Weights of a small GPT-style language model, trained from scratch on English Wikipedia.
Size: 15 layers, width 512, 4 heads of 128, 50.9M parameters.
Training: a variant of Adam for these matrices, 745M tokens, 5687 steps.
Each number is 128 + 24 x the weight over its row's rms, rounded and kept within 0 to 255. Layers, rows and columns count from 0. Numbers have three digits each. The size before them is the row's rms in percent of the matrix's.

# layer 11 MLP gate, 1344x512, rms 0.0353, rows 508-522, columns 256-319
098:124143177143148132109156125156111148119177094104148138140151152137140132137144110112128154151139059117180129094097137183135062146103154123073158112112115161114148137115165179079132077123163117
103:143093140132138161092131095114110104118123105137111143112101155141119169126111137092087160177109145091153090119117135136127134141134142149078110125166091114159134142118108127134102124173156165
099:127151115094073115139114116103159117130105132133140126160104114108100098110137147127093074098092098117164105128170150108156127126100203144153127138153098140126151089118173106100094156134109120
097:119154152129139070135107172116190118134150145112115122097162123106164164153089128152127151167122122144131125160124133110119133139105111067106134115100094165089112159113164103169114142122118160
102:124129121153117121156144105124080164138130133137117137139126171096065119127154115107133151172157124133176078168139121088122143161124164120149150097155153151127150162126178111076135108150102140
105:132107146116108176123147110090154107095125120138151151143114131100155139128161158146107119101096085162125124163105156115187123118114092148094105108125136138133125124152150095157159110138154058
099:099161127110123127150145135131147101116109172168123098168114115128112130137113127164142141102162130149094171126121178138145160125107144118107131125100149131065122136127141110151133143122122117
102:153097132115138139163142137174140113118160098150073160090124113139160135143099128094124113085143136113178163127126151139134149112154090120088091138079119130169137166144158118083174125122136106
098:101144103168090129131153152115143107126098138123081138111057124127146156104127151132152119122106116123134108141129105110166135140134146134123127107125160139132160110144121135097151132144121134
099:119112102123128145125159099137166136115122144102123114139129081111107124128077154151116136128117105184138121125132125091086134091143141133133144152097158111100136139107108097179111116083112162
101:106162121106109123160085119130182172160141106134141145161153153143118126115159118114112118134131099150181138127169094137107165150171128123138168111125123103127134082115149146125149114111118115
097:097108143109146134113137079182132155134147110127105101155120129123117099130114122116126090125115123157094090128139124141145115161111136141128144117128137099107138167115143179129110085141115140
098:152097107195108130119088133107130109170137131138169137101139155151153148141107143131156144155068128128156147123134132150144119125135132112108111104144101119128139136166147118157146169120115140
094:152158138139123082122127144115133135119162147147137143155119126105142123101148112135121135153123168139129133106126111132127099075127150165066173106141138123074151107157172107154129155103136130
103:129109134156097135152124130120140138177167187139187106150095100121150087150117169084163120142108130120139113144146158102110131111123121105141118135113137123083151148130136107121127150119112153
# layer 11 MLP up, 1344x512, rms 0.0353, rows 508-521, columns 256-319
097:117132133085084121141167135135176132141132147131114149156138174085073179119164088117120094122094159118100138107100093135133114111162123121136137087135143134084094121155098127151166145122093082
106:152145177159125155122113078124148142166134110160140114119149109116136151163121149129161108085115143151101132135117130113155121084143125141102079120098124139078155089137082124093123195111155115
097:122119087120179103158101140120158126127141129148137127106143145176095175124127132072143080145108147121108081156130119099134156130125167115080103143146099078079157147115121119107132100171128075
097:096128143108141097131145094117091150116149162110149140159129124134142111127099152131122157129160131128131087117132168151108145128177097099158118153135104173078090117129109109150113176099156103
100:119167111116102106136140097163158124127119134126107147149129163126147100123099151096144204127130109121104171141155121137120131099121129123136144141062093142120083098125095148136119166136123153
104:104107108123211132089103135142122091125136118096131140098106124130141119122091123144123167110115121089168125067102148123127138179092152116122113137121085093098115114077090113158131131128135112
099:158118152166127135075125121157088135150118166126141119119135148109117125113145157139135143145136142110141146135109127167161135138139103155150102174129065095114161088133142134115141125116114118
099:178142115133121129097094184179130101142116141125159139083123110125116121154134132176114130088078130147135174116150148128164139144152144109113109083150162083113116119098134156112098121098153137
101:114151187161127130152134132131134164133151132104154123124149096155133084160138145122104105126106114180124114108139132150141086117119124132136130140117079138113149151120118126117152127156120159
100:140127115115114148137116137127126110086101095126154123114190137129149122114133151150068130168116139172112133173133122117163139180129139113137114181177154091074120139174118113126112119156115081
098:164139105122109134156104141169136158092107141110113175124101144143135083129142053139107107099151112141144184128127132152095119129112099091095147188075173169144085139114145117184086175136127124
099:149134105142093136129178108105108148127135088103075153106110155135089103130145097106164147126119138138142103140139138136160100139113155150154179111073087115107116152140107125109122098164139143
097:142133156110089149115106143134105128167147135124091109127158096134144088136133125145105142092138109181080147140104140092119171122145128190134164119096148126128120175132134122126138136142099174
104:140131169146097125084115113108140145133124070187159173155133095133110158173181141151103115121103104135129131176115121119092137160104111113077153102157155152122158106143152136121132162158155124
# layer 11 MLP down (transposed), 1344x512, rms 0.0353, rows 508-521, columns 256-319
100:107120103116137102145115115124141148119116094135144133135122122180119128156083094097174101140129136113160148140155148102104089114096118164122154176172122120135121164102119111153135105145169127
108:111111105138142158106117121133103152100126137168103098167146120150163111144145122177148137125127128141105134106123104160150105094120122117113116102124135119112118127154142151110171123149078128
097:123125146132106128111166144125146137091151150160149090108114104104161157146124094149141137118149158094119146154149121137124116128132093114198173130143145127114107153129103142068085136157092141
097:122106097175104145144081140105143133138155102159155094135152109118135126118159129142137072073093121157168126134081097091157121142150143175142105091094148132157132107122151166136091128113120117
102:152119151112155103135102151114135130112090133135133139098151126124144114150130115123092128168129133125116126098116160124118112127095099120175116114123134155162141076116088105127133130121141103
106:142129068150100136131158127151132115134129105101099153127180118104089093149106164134114110149155103101127123135132145133130059088131141141141177081147126149132126114182106124137134174131120148
102:126113138144106129137089067073153090136129099128093145111087120127116178113168110114127155091105111119143146169127127166118117140127132131112143115120152121151109126107146143127159125131126189
102:066151113144126156145124111138130115149118118138118123134147107100147087117186119139096153112163079104142099139090137138150121097118094141111158120155125120083098112103102123154135160163137135
099:123126158162145147125130102118094127127139118122116134094116088125176126143207117142161085118119157088102125160126156115083138148154155138098157169130118138086138113136146111131105174131135162
101:148107142129124120133171102116122100127140148152121103122168105097137135139136107133156155101155149083154093119124123125119117094132111118101166126086200150116166151094106120165168132111161142
101:150074094149145123120124110145133129145154129151122152144142142127151123115095166144134139116142115142138126148138106142134085116149143153109114116153109121131142167119103122096137100099158150
099:142145135126147120139138135084148145157077140143135088132154095105121165100103133124102156121147108080107128151103112083089093126134136118131078098154160142095119130174151081113172139106136130
100:137125119137125118129080132123111160109162095116131105139136112152140102171164169137096142111136104135093108128138095136060121151074126137091127139148136115139120121095153131160084111158145132
102:135120145115086153142142164157103131160168069129091197136142118103145164130140130142136113117160104099152122126172150157132096134117135129096132116144171127142156095157152138139115136122133129